config.yaml
norm: "layernorm"
bias: "all"
init_std_qkv: 0.0287
lr_mult_qkv: 0.4
final_lr_fraction: 0.0
dataset: "wikipedia_en"
Each number is 128 + 24 x the weight over the matrix's rms, rounded and kept within 0 to 255. Layers, rows and columns count from 0. Numbers have three digits each.

# layer 3 MLP down, 512x2048, rms 0.041, rows 22-130, columns 0-127
135093132133124096134141130107116130126140133141143124116125133097148151110127119147105080137188116142148129153118106101134105084109087128127087116143141145151121139115136132086106117123123106132182111134142177145144123146129159128141132143169122117069133177177134113124099104115113071128139170103110114150141122128108150161160132189160118140141139145175119138160124136117142079163122
115111119157126127115110164100140151108108091127098154137167107100104167172183108131140096096147091112152083144125139127081162156107105143134122109133149151144146157106148103149112098127122159164118094117126121131147108152134145134079114121163152132116125147148142151117139135114141160071135106115145127104161156149125143126142117130095087145123122098140124130105170092116142156151175
115158113114090114171096135151157081100179136167088114150126115140130136109129156142057121135128119163114127144136069103172123142105131110107118117171161172132120134122115115168134154144149111159122126172134148144135079133146117170114151131136166132123135136122095171144133139135151117152129179141156168148131118089089136157113173103135096163128155139097132145114144105122176136161147
058095134143139158135100152131101137138124104051151140106065134154138133107135121119146158147114139140062127169106111126130119112120101136151146118136142154129124133147081093108173114116107161077150115122169106133154113110053121129098092114091137119122136142129112110135058135153170136140101154121152164126082140089120178155104147121110155166142158128119142152157122141153115140103142
131083105118117147127141114180130150128111113155098152134121164105105145112143101146162143119128142111112131136149160095185128130130149113128156107134187144131113072103167086102131133118135095127111119134107154147124138097121137145097118151139136166152120127130113145132121127137143127146122147089112158146132107139165115124109126132123111145137108141116119146185095134157139110151142
143130107174119101135080140096125125131116111170097108087115127142112156135108118088149106110146168176101202118162104095085121142102082092114089097092103132141163129097105108129139108090090083137154122164121204134101109128163137109132193113132154094135155116172126084136064110113088158140093092117129122131143118106164142124097156141146129119123150125131132127105142119178115145092119
116127155127129126166148150117141145136133122158154194095120139148122086127157125115119135132091100107104109136108117117100146132153116097121117139098144138147116145131177138096160121142096149156158140058144101092138094105139140148133110113124183138147129141113133138068103132100117168146133143086109143130122111093111126153129145103081135159122133115150125168140151143139112169137143
124123106118161155157114122132159113147118088096132110183110125127138115108166147202139162113104125116104111144144124129120167113112089158138167139122135077149110087144111120146102196136100104115138124132097145133138137158168117145124141124154121098161147103122116116104143112126108134128174137158100144155098166113094085121148133141106097108144090094118101149110119109129111130138115
146139148134173148112141133121124148131154165118116172135126166095113142181117098141134119107125143114141155109128138153129145139147127119091106097085130155177158146147107125107149140138095106139126128096126137152134089136136121052162168145138166148141104103107119141086135125091138119147140139171155119152144089136127135134148140134102102100102145149193117136115152139111118116160112
085120110167147135119107117118105127116093158153148130109130160073178091135086138105136160167152117142065097120152125125125142111088090141116136096148166137101118100115136149123128126137118145124091159119120116092124146131120072118116133139149152114131113105112151102123131136105161168145118173075126110122107123108168156162133130129153123116154145146081115114144146122108144108167128
130148130130114111125116141123100111152150114115124110115159152167125122148146163100119100161148134133104164205159103116115064160121144156141167127132125107168118132130127139151110156114175156079128086111114106136170155150114116122126106138127132138153090118161130117103117153137142090100138099148127140115125125099141126118172143119124119095119158092129149136102095141108176158119118
147136102121119111142143143126183133164121182122103134127116105143157071162133115061141115106130144148080175136137094137096139156117113145158144128114155097117126115101097162165142136127147141097137150149063131170151126157107114145131105134135126127146135143175087138135133146118148170156163150150104118126138145101153135150154143101081130116138097092109133140143145136160104133112120
133089159103123141107098110135103096159140128102169106149129166129179128111155124149128149139120133136140122157136149139156133108081157102098124126117128098140134089121110110173134105119144152073147095162123093112148126106135137104152119128113148187099160132108160173140088119164105131092062111099164135175115070145142169138103138135134138103127114171138143159107106104134131168169152
107085125141170127083180185130142151108119154135133104073138114120097179168135139103156121148126106106113123140142142129098156151157106170147144181103102159146133169110112095093094107166109142167123129115168124137115161125092104098129112108136117160147129157137172112123141137094116138162140116109097106114141100132164136120123112138137099088131118079142126115150140109137138120127140
118070138094117111144104117135125129146169139113146138091123162147144106155100128144164084115097104115153153110136070126148093129137140145082202148152106137142139097096144114122135137103132122121152080135108204101137122150139133142130157115146155089101100133133134144130104091092127092162094156184097131096093131103121091156117084105170148164146125124150121094119168117098159142119115
091133133090152153087098109107116129135128157090147161111125132126147112153145119131107145128121137073111136146136121115139128147094141138087112125118150089131117115111111117126151148107119123144196142101107153128135117131149124148127132091130153156116179175162148111137124124149121153120103106132123141142151172097116092132119085122161157116156156072070144139152123098123161169116128
127179117125119122115095144099178113139120131126131146105108104138117124131135182139153110118141095127170148140146122132110097160144140125121091139148142152125133146148119109112122120140138115108115140103117205102140110141170128097150129085103153140181130135119144151126113121130148081164153168104111126112123186119128121115136122140114111189086068131117090139125136146104100136123167
127143137159121107170101097139101150121172118138127092108095105136114134104118158125168102173132115096163171138101131148129140085073124166152115097141114089162084098130137131117156160117121132137140181097134140147128165147123097115120143113116144146133135118125118135120113121076133121120105109145136160132129102179105110169127180109133101155102093129128119094186115120174135115147120
152157120122101136125134128115115127163128131051108087113107141149096143128110148144084121143132134142091166094149116145130149128138150117103115134134150161115142124127133132170105141105114105152100094122135101136135168122111152113118115130175107100100145123133150171126094072139118126113156108108150116118151117146137122124123117116148051168106140149113118145119147133139171136110174
070133119129136154142129114078124136151152100099107100173129129161115137117204157167110089109057120133153169137120149141139113122138147051159122155123105145126141044134182125140106164110129121131131115127114118105155108102095130128149122126130171089113161129086142132122098118115131120132137114071117106142106129147087086118118108145142122130142178117139112147175107139135117129117145
102149110119120115144100124096123127136129125105115134110117130122168134068127130132164127111125111130130183119132148137121114169085120105121113140134150123138160138185104149107159092073176152102076116140151097106106144108088111111147139127136149091108125154118101123134113111129115100111127155119142089107127164136151135130083129128145117124133149080112125119135166130105103123110142
072129141102126152133179155150158117144109090119135116093131136100115151116134168109127144127132158103147082179125133147108100105120140113148173128153147126129138101095132149172162114156135119127145137097144164139138136127166131112127113170155143125144111135116155115072126100088148116102094096116122131125209107128129107097090100139097163124142123151090116143114107153155118093131158
114139133143138137106140145127110066125131075120123091132105109096130124122159101123089151123140153134213151149157135111092140149114095126171140170116102100106130187125134132157071074086116121120116120090130091138139076117120119115090138103137108139142178124133175136161115134158170145104157180151135155153116120156102150129148124160156089137130142128156130138138117104140145132153131
129133123132103121141096112126130119124134148147114124143110099142155125119099099153164109152151156126134083130109055136147089100102133157140096155116090148160123121108093092133173151125158098108155105164109126179139124156151126123143146147110137142171152115139101123107135156123137124129145105181120103108109123100118125092129119080099141129144186162121113146095176175138123126137114
137150156139144118152154119134152147181132121144065148111114116152118116114073128114117162097102113134108086156100151148139120136131102155113108155107135131129148102113081099144138144103092102064188130111116114106140128113150124156136140137102190078191102094093135158161063134110104125157103101100075133126156125106089130104177107144114152128107136137100138111112143158123126112107081
116130163159109104146113090116134139150136146084096097140157100149148124153119148094168090134092075139148128090156153095123113154104091146129081143139097121111113107158105166136097139187161133096111118147158168130125120117080132111123130159120107121096100099123094101137107141107147160097110106146132137179105161135087138143194096118134119128168136103126134112150100137124114145095123
138146113124128112110141119158135113163114124137103154147129159142135112103134161117166154128107059112141120161116130128116161097152108126189102170100115130129105106188108180134149146155155142126116165109164143102101127149115107102180131065113142133154097140091154126135110137135091117085136077144097141184137103115073127102150094122138110156142140152103099118132106098154150142115131
101108156149093128169093134117161128133159107153144070145129086099128152086132139137122160090093155132134122141143088161092145111094135142076169143112079156152158123138153124108100153116106150114111136128118124135116110162118139117147144113142067165162103122093148104159144136131130122139120161083151177158166111093084166128150164089129138135139106137113182158154171115145128121123124
111199091109114103083163115137137146172161120097176103130130100164128173145118134131094153128137120132155096123153168147126131105137144117149134167065155102157124135113124124175125148126161122148123096096087101107122081145134123131153160137112149133122132126119136131105138151118132171110128113116123083107135134110128136089161117113133114104129126092117170180149144076122138163118161
141131123128164119086111157145144133103120156123168145139129135194155140124079123116093115127137109136134131105119120119130110111130088116154124145151094160134131102150153132146145115168109088083074119118143101084139121183167137100076091112140107104143134085136105199148130099112140126121159173147132152112079080148120096105123120139165084116156152124106081097128116133130142118124173
138118143077106102097141114111078123088127132097148122122113064130097113113128176113121115079166137117136114115153085119078132122145124151146104142127157083141121096187132122144162106139124127102145096126116130119166099120131160157114085149119092167126075126142074121159134151124123094149124134090132119140116118102122118107154173126143136138105119128150132155173169081141130142098122
120142108074140122108114143123116147131172120102111135162136122117094121085106158074135118170144156129113110131107145153136162125145153078085142124118096139125114122126204127124131104107123102087129157128112138108102120156142115108146126079158124127123102121145129110176116146073111163141100113167167134154092100121131169121096112108122099118134174161132167139112139138135090130101144
149134128134167119122132124139080137124117132126134116120112152158139122150193091161129146082164137104068145112123146128117120094125073118141127125080100093130107113115151092142099139106128126097110127101118124106100161129125126097169174129142120112092159132153159144113145129119134115135154078119163119146147114112085129183114167142149135134141125093142150138085122094168136122155103
091169130110147090113153122116112130115117094154115128110149127147158132163091136129135099126182122123138132150101140121135141158121140119105110088157083120138122128124145123141115146125139147118198124192157125144116100114109109128163144118128118130109119203123134130131158147139140130138144105143133111118183143137159171114112137134155143152140125129097093135164135101153115149165155
129105093109125107128140119124136132094098139084148125113156058147171177146180097135115174167142123183124111174153152110153127131136165099096180158138139148102142149117153142132104117146131152128114131149151135141113157137161108119131142145126138147125116100129150139125132138117163098081159138181099117125101132138118119088131150144112156188147173120091153202106142154089117133108121
119159123097146164151152097120077132133164099115068163140143128162154155142140093116137139122165087144136116151121154176111125101117134124141130098137145134129101102151111153140152161133161129122129166148113090111175125106103102124148150099110108096107096121176082105120146121149127138147095135128101108134144122110156111116090128141080141095101128098141140136153107110147123130087129
156089169123146085121113140121144150171102138101111100123137165129162136131127114108118115093143086084074118096125155141092112127152128136083132084150161158112112083167148120129151120100115139111137074149098095144096169128101140170161135127154158151176171093160135144186104065107088104152096142150141133110142116116161149140140102122125083139147106149134113142081155135156132136143120
123121159145138144117153134120143133121142097170151136124109139135140116150149133124150100129146133167117149148122152114137134110132146101103107126145112103107110137121135156139126106089193135114127147095133111092090137106105141156161141124102171135143149139143125131113149125137110147151170131156086116146096103098121122113079064122182169151140118127100146102127141145143113103134136
154165130133146131135141095119113129115164098142136141159117152123131151142113129122146106121140118100112081125131164142131127106141137118149107110155147148143142164085112111143130087110149118153100133160103089112115095098160077138126132092144081144136143165149158143121123142089124105159144160103113149126175106142140105129146136102158142092128104097143089093086156140135114130163142
115138123121103158119111117184095158147135155141112117167105148111131126114139151108123101122147108093182132148158135149126120184185092099168106155124178116093090118133150116076095172145138148119166137143123111138127126110153070159132133137137153165126085179120116123125126146146100141138136111172152138126163121096071129146175164157108172110182144088150126145118108160104129123167142
094105118161108144079086196133118087141130153109132115097127150112125125184130096164128161140127129120119127139119106168125116120152159128128064107139120120115151104154120118136126109124080067165134133158143140133138129082124127140092168080122098119098104162138106150060142163118145140091147098091139117140179113082158146161100121128122094124089137132144124158122102140111153085147164
131099132101133108166126160104149141166120142121149091139117120099126167159157109156165175119116118114160115138110139128120105127143133115163037085141147168175169133166153159082164101098114159116105100157119111157191090125116105141131139143174150105108083133137129171148089119175180116108194125068141166102105152101127132108104115115123167136121092150158083154112169086099079147141179
105147145123126191132118167127112122100141110116121145138110130107093145150113156192136139128180088150138145126130132119098131141129141123110118128150095129148140154127128100130154163154119122118125169122133131106148147128123132121100147156147156071100134151131085136128121115126139142078155147107111100148088116109112082106147152095134174123107128141154146156101141107150125115122093
127070129111164127180185140133125131131125138118123136110083108151135115104130126051119107123120101131126123154127116146100121088116128126174136161139133112135109136167068157136129139153142144148139130083153090059116118120107153157126121106138160136115121156110149162080114125107160120099166158117125125112105149145123101068131117135148136145130119126120095147089095114122102111106112
093143129140143108132153099147124153121122126111168111164105112146121119112144098135144133145114087090123137136140110156159100128167143150153123140133139160081103143178157105094125149118093080157159126156135116104130147161134114098127104153101120098112099122135170129106104115122112117130136121127110147113081119149153134166116134130173144126121132120123158127117156136150130167130118
144130140117156130131130158113133137098156127108143079181177115133114102123122179117152131170120165118135129123100146107132120145143122115114170131130095123106156094111161096150125147142144113138106144154109098124171121143145113114120132159100119122142096151110132134143207096122145135164100129136096132149093119116168154155159128100149125123175130104100132138137127140134154098117060
098120113149168138124138123151117139110135108137152109149169098123134166142163105133121151148122109136107099122144145149083156116127089118139144144119138134145141157104105125124136127115127135141137142128106148135115162151155093101115141108103101129080124080105145140147147125066131129116105154126122083100102112134167155127117156115079114126099148138085155177127128135120150119133143
127118121139109139130124156134112112123120154115126153148124110097108126137096115117146129136134080125114114147130134106114106137099101122103134122111115126173117125103115166150118134135111175130132125133137129140130143054127098168122113139110134081090092105144110105103138123121130100174160071118163125147101129136080126134153108181082127121126121140133175114134135131165140128151140
135094097087156128142131071093131132137081103179148127088113149146181138089114097118146097148118078125166148159114160149101164135112122107153130128075123111130117136093125139145127117106130120136087123134121104138126094152140105121120106127183124133140097141101132129145134162128134135100129146096134119198119147155080108123193112104135093138076122143108124128092103103127135088135095
153094173131146079110090146090121147091148128145117130138097133114134111091113105152143114144096123124156082174140112133119155127140147130063169118115099138129125093122159139121167193106138120106140077079110136134123166136133143115154117100132114089159132103130128174102155120148115134176088118128092134145095111121158146181164151099167116157100125138133162115109141145142200132132153
137123114143124130151126142117174135153113125144152132095115130130097099095109138141131135160143102097129108165181131130112107066123116172180094167141103124157135129131097087121143118145109133132121114114093129150115130085095151092130107122113158136172143096145130104135112138106126166107132107145156145140154124135132122170146102118123145125108142132127103162102112137135134158129204
080119166168132136132127074162128137123130109137141113135137132144115139126151117128117120147165095112065145131094153139171170140152130131107105125134113117126104157122099107107106123139100091119098165158142115132159090141139163087149130133125146109141202131130127100134149110130106156098140086121110126100167133144119139151109145095147117111104158125165096141114159116138089120138137
143084128116117154087142132163137155135113129092132151109071093115154120100146077149123128138107108156132088145140109114138061144144125142115068112142157103160113165132143138133151153142129124086136150103117105143120067142149117122142098136091131150114156113108110139119097132141112093145177111118118157144121154143100125108177145142168141118082071128110134148092175139101126175097125
124095130130148145122142122128095115139104136132115115113163119119118117104123122156146158122091061192106128117139156102073151098152141147125108161078128108172114115135126151122110125128106107102141162100111068123119148172144082128173134122109087114121119150164120140125119121170126105117165132166121099146132148113122117118108124117157133124111140154091135137157147135137113110163106
164105090085127132124121124163140126145130128127151047129170137124129099131115173117159107131099174121175135090098138107150101143123118144131092095129131080145116129098110180112158130095132132136132093162104105132136146084118100099139125148136109090117098166101129161128091105150131115108102107132100144144125160151168143158122099131128102140130123125121119089129158094140082127112102
141102122133098146170092135168141146136122113105164133147111149093136096128142094112129110133135157116167147156108117161161107137126120115141118133136139103159136119142166087114135136134141152143138141144171071113159070090109111135138134137151138142117147204121100091135133172154152182125130169143067158106126143086150162123144109134147155122097115120150113123123104124115150125090138
125134138160122098123132081159081152133157163134145112096131168156103144116141123106141115159132107143142140084131141136093122150080157117140154141155168148142143136124122123118135108112072138130137137132154102091103105121087110115121109117105120177121119139128145145110137136140165160136101088125134120108110133127103156115142131122161171116176099088156126161134188090159153121144145
133122150131103121117124159145143159089114139143198104160135130150156139134159140130134121144098120123149147124117138157109109090090129152094113099092177126148145172131097148097149157153121138118120120104159090098108112143125154130150142145116110145151108138119105138167123162170087135162098145180125104114109117163139117189143132089112111108065146126108117118149136132116133104157161
154157134124119101090155115144151126122156103136100106170092099136120125140107123132130130116148122099131131142102100106161146074118154120124122129115155115157159118122143117145159128117157111141132122167155136092102145121118130138087155102105083135134110141109102110104135090117179123159103093146165094117150177124102102101121094160120091070134143115127158140138117134128124123175120
128166135140152139116118137212140148157088131129155173158080120060166119165112108133154183090122123119116120129089099115138151109106083132133194133119105146125161168129119131157129128092116182163150162102138118125132161143173139159137149126109132162101114119147103185129115108158076120130179132115169163101124149116122117114147135128112143112122102126102150140106127120177110099165117
124174122146122113123163105130131168094177135104126097155119110155151106136140099133100135117137112145154150142136148125089107080169159127150099113140110131122162139098132166145120170089166143154122136147146183109133106149125116154175112113129123131129140125146130110119152111130077139104130095159132098092108123104117172142151125137128104126134163113138131106149169139126164131124132
136133155098089079126108121129106129148115138137088093129152169164163112125121113102099125088140084158087147113150152124121135136126153158102145121125115082131144181141151116189141121125159132138094148084128112095147109131110130150128129138052136113122141134135138155129125123132098160117138124147104115097093157144082099115151091141128135119145101098103115119158115137092110152176145
139121142093161131127146099124103130118127141146092137144133117140162112144160167137122120145156119114167107114167150082066181114162128116112155084126110103126115162129092131136117158130159078156155159114142137115116151133149153094129134145139088126141120152154133144111141156110126122161121113127166134099164109143146128125159142147101093135155114140158107137129119116138107143155147
130118162180105146145149079144134120189122133128108106095125112097110147137096136093139178124133153193131146159130149130128161127130113138099135102099158115162096109158086111147155104145114117171142151100146153156139175076155141128111158126118116111136104113161106126133125112116111115130109113126164172126176109128129112163141127097148145087119140112135150143122125144160134133117141
147076102136143138119129140109116107141139123113134161106136144098116136154180139136151096154152083088132142120191118117115129101142109142074126129054116112120124173155106136126084108114153183091174129092099102133117110137128155185127170134135100137148086104115121100130161130110160132073168143143110129183156115133126163100131104101085126138100167089138121113126124151109161097117143
131127128147132129142144085105127133127122140127152189143162138135147157129121154162064123107165126126087130150097127118116092117112128150102144127128131162131143147091121187119118148134113144112152142101118116102101070146141158091165126131150169146124143165110159118101106136132182102075129153088143114098077167114102158088106147141135090105098170111140163130119134148103183068111099
186111129056075121167094095099107118119098145174126088139132176166095140054153181080148118129161094121105152120162134110139126154094109144124116088144122147129137092159159155147155087150104133127153176069142144112141145108130074161111122141168128113141078117108133160079174142111125147124179092075092121120136117139102142161098100133108151119111160130160127156113128114158127159145094
186147095075118105117112128129149132160130113101161079159095166135141131127108126164104117159108121161133134144142119131136148087080128141110124134114141101138112112148182140180117120101128137091115178135102126076158110134166100094154136141152139124143126129154095140139148107105118090133121152168177117159120124139107117191128115128099138119144120175128143110108079128135101109152121
117143163087109171097102171163153167119128160139127162105148106133111131136129100102112131146104132118074116118170113173122182130105113098114133123177167138136119146151129142189097166113144138142098139164117119174109130101101136114160119105137131165097128111132109125133163150109130148129117119159101129095124131140159107141154107138089165112109147118123132127169131149153130103153120
148105145156094141134145122133111104131116127134110112129150115168133110112128083164123148144185135144137111148120134144120136143124101160088113129170087118057148109156126118121104146139125119137138114116114120149110155150109120122132139106121099158098110134124133179078136100114143147128136102117141131116151115119140124136179129126160135139068161135146160147161106107154132131170089
089130103149106108112111144111102145126141105095103132114139127110126106114138133130158151134175165093130116090131148147138132127098073160177108158112178135133130149102082159162162162124126128140112145136145157159104095112118130118111126124129111126120165067180149144088122104135142116105101131145146137125151108150141114124093134133128133125132127124132136131148171148145129127117090
104108122154119081145102133126137134137143066129149133125106118152134107115121091150131136147117098119141101100109130153115130090128133118062108158182093121112137103146136099118072180124133160109151166127089144084085107129137115141128159104152160135130147133127139158147184154145137143119139078127124106145118140151094143175150152179127114097160157140111163111162066151094124107117099
099115132121139110110124104106155097167168130137151104148095166123146122157108141124146115121079144117148149173130155122139143092120119114131101131114101131102124098097141160057134128130144132120134083156123148153087122117123118135118113161143121127141164165122139150126147112085111168092151106178175197118124144097119119136152090156146134150140112072125135170100136126138115112068126
124125117137125125116142110158101120135134107098122129157114184164140144156124123156072138098165137113157142100072158099152156095114103147136097164095098152128116123132162110135134131110150098109159107132149143124116101058083126149142150105095101147107130150148154135122075119121171092057136125168114117133104123126115135125143107141138148134107102159086154102173169094132163115147118
130134145108099112162151156133145147093137135101177089186093083126127125163073155077138128138133119114122121154084129094095149101089094133152136136172076149103144116125161073152138120150140143100119142108151095155123127104145139104131121155121162128121079135113119139094093112122088097143091065108136093125166108117134151144122127175176140118153156104127124102123098134121155165097121
129090142166116099101162145122126112086147125090129148181114174107149094148116090117157111178153124145163142138107119125123078080137114129142145139171153140155126134118128151159158115117157152134145141120123124099123095123110095080167102167117142138148135110081128128149096142105171129098157141098126093103110160129146186155100125127096102124121128126089102133137127076128127143179147
131165155115141145126092151115116159150094115105114145104150129126127152155159116103130106119077131124131116062124098102131125135135160108160153088092158106097145143147123097132136099178132145133137079091121110146135150112123103106171155123150118130134160167184140116105154134127142113138184086130116152088144153143120123103140106137118151163133171153163121146143097146179156167194096
096122113120143136108124154134091132124123089105107186158119120090122171129137106110094085110146157161139124141088144148116140132109129134169125141150119129132115152143123130151153137149156146109142139124138082124117125088114117157118125121147162106118137097129151117191141115186156114147102138098094168135112133152126134104122157110159155103120108134109123145134133111106135131118128
195133140116163086123108121120152120170114153111171118155096146125107184115125177073100123131147113150071128122110098154166123124137139108124100140100138178142124126142115161122110124150123100100121092127147120121128125115103149122129106117100142172086150164154113144115157131103163150101150095058118118152131153082147107169130122142125101098086107111134104101115122125162144109117156
106148165104193105098137113119164153119074136111106116134119129109153122136155172131135137093151107093130100149129107142114111117087141095125138124094163135116132144104158168136106138151145159111115121192142119113115132130097139072127139132114168138104138106133093115151113143110120128133140107140147134159127116094123113120112135131130133110103140184102147107141094145140119133177138
149100081152113106159137127112100102081094121152137143173115113152151115089173115146098118182118157128148129137094118116143116112117145098122096077119156130195080163141116114069143100110087101099131115126148124132160133149145159150117134160111128143154186169151126110147117092151155120116125148131121105166081139143100150136078093155146163101127116119144129104129132134100134124124105
144109118135114153135138138067103147076132087147135132177118150134091128114102169103178107115094110140113144125137122127110122115140136125128077115108131122053113113094157114067115101146127120156146115133104143125174134170135131141113121132098119131135174158150119083128101111153146151119125116125143129080143136124124204113114111129130123125115168118131148151164095129121130129134076
112142149148116142139106084126157123135133119110089159118109101144149111173102087136127134118158131126162099128084128115151144108166120147074152118112116147125124141129139112087158116088136141119113168121109143147078143183154161148153101100125117137130098173150170067111137115151174101116151120147156140103122126129101101153106176116090143114148123150143092106117142162126166123136132
128126117136105130118103150145088119093123106116068094105108153110131083123159127147112167147091122189135077163092148129111154139129098133093120103135182111142164156132105142128116138133146150119156112121168164177131150138157142107124105119129081105162105139090164084138089145136120113134074154143146133145115144144124141077161146126157139165116148115146124106129049138190153127101129
153151126178129101105145112123069130149132139093098133121140113143123155105147124155123133106178106125135154101091151117095135118111098111119152139103114123125113116128144099152126100124135081201114121153128107118090140162128113109120146097127116129141144201198172144126133154103152099148096125132149134163114124129115135137102108123119124117121132134137134149140134128128117146144134
119126139133136156123188157108082114141145108062149100153201185128142164193144148118127146138110109135140100098086151118117123093150121120169139128122122141138144145129133099140126108164135104158103111209148125119146135135155102122137121121159113113165147134135135111126157114116090156091130137122150118123097100171171135108154117131141138135164116138123151119127091141119136116119116
103158118088138141068143140093096145156164156123115121089125126129134122121139153136170129108070081112132131138147129109143109092097123105109173161116130156103117082128137176147132105094117144117084125101100132145122149150108155115157164145124129166151123126092114140202116141155111121191095136093096111070141112083173125112173124116102100135132141112105094148163177160097125113156083
134126119091115145138133134160103124133123134123150109149102106167106142152104104141151119119140141151094140123120123131124157135114099111177156162120119122146118114133124138107128152174107114118106136133129084180126148120141135133090114137107156131131149191098134133081137136120131121121109129088136132137109133106110112200123131112113114108095124139135107118110097120155107080140147
136170176132141111119140153113122123151160108086116151122132085140136125121107104108125096155153144108090173144168148148107145139192099151128111113112094107117131132163134144144160131134139116136164120114172154106103129097118131092103157126126076165138135161118136106107141132129132164126084166121175131151118142132157147148135139146111155166122165119095136123117126120078095163118105
156163146132123129171133092136127107121132128134110162157086121150129151116118116091141142095180139090125111136133087115137122146134143147078071125137146103127122110188122138123137146119099129155131126078116113097159132129106114159141131086129066137135155104133064140117099164143142083124140132115158121118161128130137137136121078094171127182116127118107142143158140118121122168167150
110149129126124132143126151082107151144131118126146178131120143140148130116135156090126087179137163105088133140148133120083109136138134144089157121132125111139127132110136118126157162136124109140124144154146105153121119102098102131165120150128147128137118081127108153112104148121158097131130106124116135089143078133142136136138151143149137128172106138169130110119122145119086115129107
161126177106156149160124158108126154139133136115129137106146142141151134130124092148104097162198117133168144096133133158036120177111104129122078133133057157082101076161146077086159128152098160132126023108096133120134125171065137122109138135157142161085134128098089070168105167136119171120111151100136134121127141110151159145090110124120114131055133135146116151189058154162111167111141
130132143115134120144108132109075152106096112098159152115141121126103118163077115099181086174106142104090139132100139150136162110146149135123136170098106114126095100153104155151148127161158174129106122128088109147103140104168122131106178105104127130112088062111105166137111137127142124102128105123137166124130156088160123135129139103137153119133076123124146108133131097133101147130123
081144141148134171125120131127117162139103132186133163128137128140111084120118169096127146123108072164119099129161076129146129143142159148096137094122123100136130149122110123125124097151152072116132154156155133111155121150094147143128143115131076141154103105115125089148162130105132165106168124156129179134138101181100114141144109166115147113160142121121188080123120125126104135146087
132140131084113124153102141181127122131112097097145110121115134155132118123130170150083157120115146128149122119129122102114149133116111134095117126119095115115133141142114116119118146124116106123115127109187116165135138119128153123122131137147125098133133170152125182119147136140115130093110132110177088140135137161144112138098102138168141133115134126133135156169148123167139123139112
128138139143124147131120127110147143113118120115137173140156142157104135111157170152110101105123132130140129127132114113114106090092142106137127123116094118117118186134177152120152162124110133108106159093136112131094112124158145114122075125152157126114141139175116123121170158148127114154093137136116090138089113120138110122140080138160132085156132154122089173127132130132103152146148
165105118145164141129135115188111131108160123120126138092108083148163134119160121112072093090104149126148100156131104135114091112145132124136157135143120132173103111135164137121111131115097138147153147140131129157116097106111131128124107155130112134136138109136118099112109080115115151124141121173120127088117116118116106145121154132134108118105141091141110166127122055140120126103158
142130148151162146157127120097104160147123137154114151065130129136120151140121112090122140102121148097119128166116138130120105114131134158111082142121144105159144146129150102130115094141138094124176147111139111130129138126130118115160159118089109148119121133105117105159145112137130115137100112101148148143134144122096144137100112126097159147159123144133135137101142108122134109110168
132157119120171160122125139140099129075101120110150111109109154126135140096118097098140126114128139099106160122130178107070110118154163139150112150109124159117161140133147138066137138157118124156140128145115154151153104092153090117153137129128072128151099141112115106128096135144165152140125112093143120115127136090139090151137139104095157171137116102121131105103077124134112127137145
187148126156095056155138135121142104136148119133111076099080130155129142122149141164125141135142122105109116101154161128158094112102115133122137140137120148139114094148084119120100104126127107118104179124102097073094102110095107145167131094094151074112138098149119108106112128135125088164109115121153133112153122120141172160129101127139123135087155125116118114150104149136147087129117
099157126137115151097110103135094111152151163099125142136104127080133143150136127122171125135115142096092125171095111089096107133169147104168115137121094152113120128164115138139107158139066109111152117188154136164083136117098124112152119128116162166103081105122147123135118107130134137082148130120110112125112116174132149118092135135139095062189152163137113167101092134129147107105126
131118086117109154069138147105094140126149179158147114141147156140144133120139120125167091166119044125132170130114142136148100148136143124137103156129108132128093078100147123124117140134104142158129169167079132116126171148138157184142052099109123169127128127129110172114137139094132157077088108118095135135168167129134100177102108099149116134131147155103142130124146152123144107070104
134126145129118130147121144140125094124126096139149136077134093120149133093104121099150143127144140106153098136104158122114137096116087114119119152085152130131130145104118108116120105117124116124124097111118119139118152153123176140117124123103163131156145152097148130150111125160153137143114148142130164135114126135093144125102154168145105102093146148140115129122165148129141142165136
079161147109107102154128128126134142145154158151097179115042140137072114099093151102148129108129141117141088092119125128115104116118099161104181122088120122077114100141085104116161086104132138116152107084128135173104114108162128135051072094153101121093152120122158113131182137142119110091150074106124193151125103101143127077147151180164116078108147163145158105125157112127097138108131
162115159134157145125127121110131124113152146156102143099117105181120107126164098062109123093152124153112139069120147197148120121137128158132190111148129158129133129138110144156158103111141125134163139141115133118109127142133112089119103114081121122106139132113115105133124134112122154121157157088140139162119101134124125110118122169104089105119093175119121133095147124074107113132133
123125117124140138136147109109171138158169122127152120125146106122127136110131105135105106115086129111117119117114097150110154099147140134135179102130126096100167121092150162125103057091104090129127105135158096151121111156138107124125143107131149149137137123080123097088159129110118108102125158153123145157115149150146125133098089127143141127130089114181149134091127094120108107143133
081139105134138127126146144118155118099154140113106124106131132118156111142115167143120171125155106149124123120168112152126129105108106119147143130114146110111163141140101125136116120113142134104109155122176154117141155118087118098143138137121101144100108116137124098121106146110121126107095104195097101095151117093126105107108118107109124149141133116136124143132127175108150131120166
104098127117176136118163138109142132104159097168084088093157143115169095129106125101134134120073121139132135084143108130117139111124145107123119136144100140126155129123147116133151122145144124143152131116109143149148115147137085154121127107148112085094118085101113100133163099141122127144144098134143118097142123165132128146108130143132114166112115116149147143132135133131117151100158
137149156144154132122151108110118149116155123148141183175102124113124132125142130124137137138156135132121129144134130119107156129149160128132152120106105112105098116093134156121118165114114129131116143073064137161098147112136115120120135129129117122106120117158099116138094135149145121120175141094133087104104106130116169109122134090127118112118086142111119116039139115085139115159098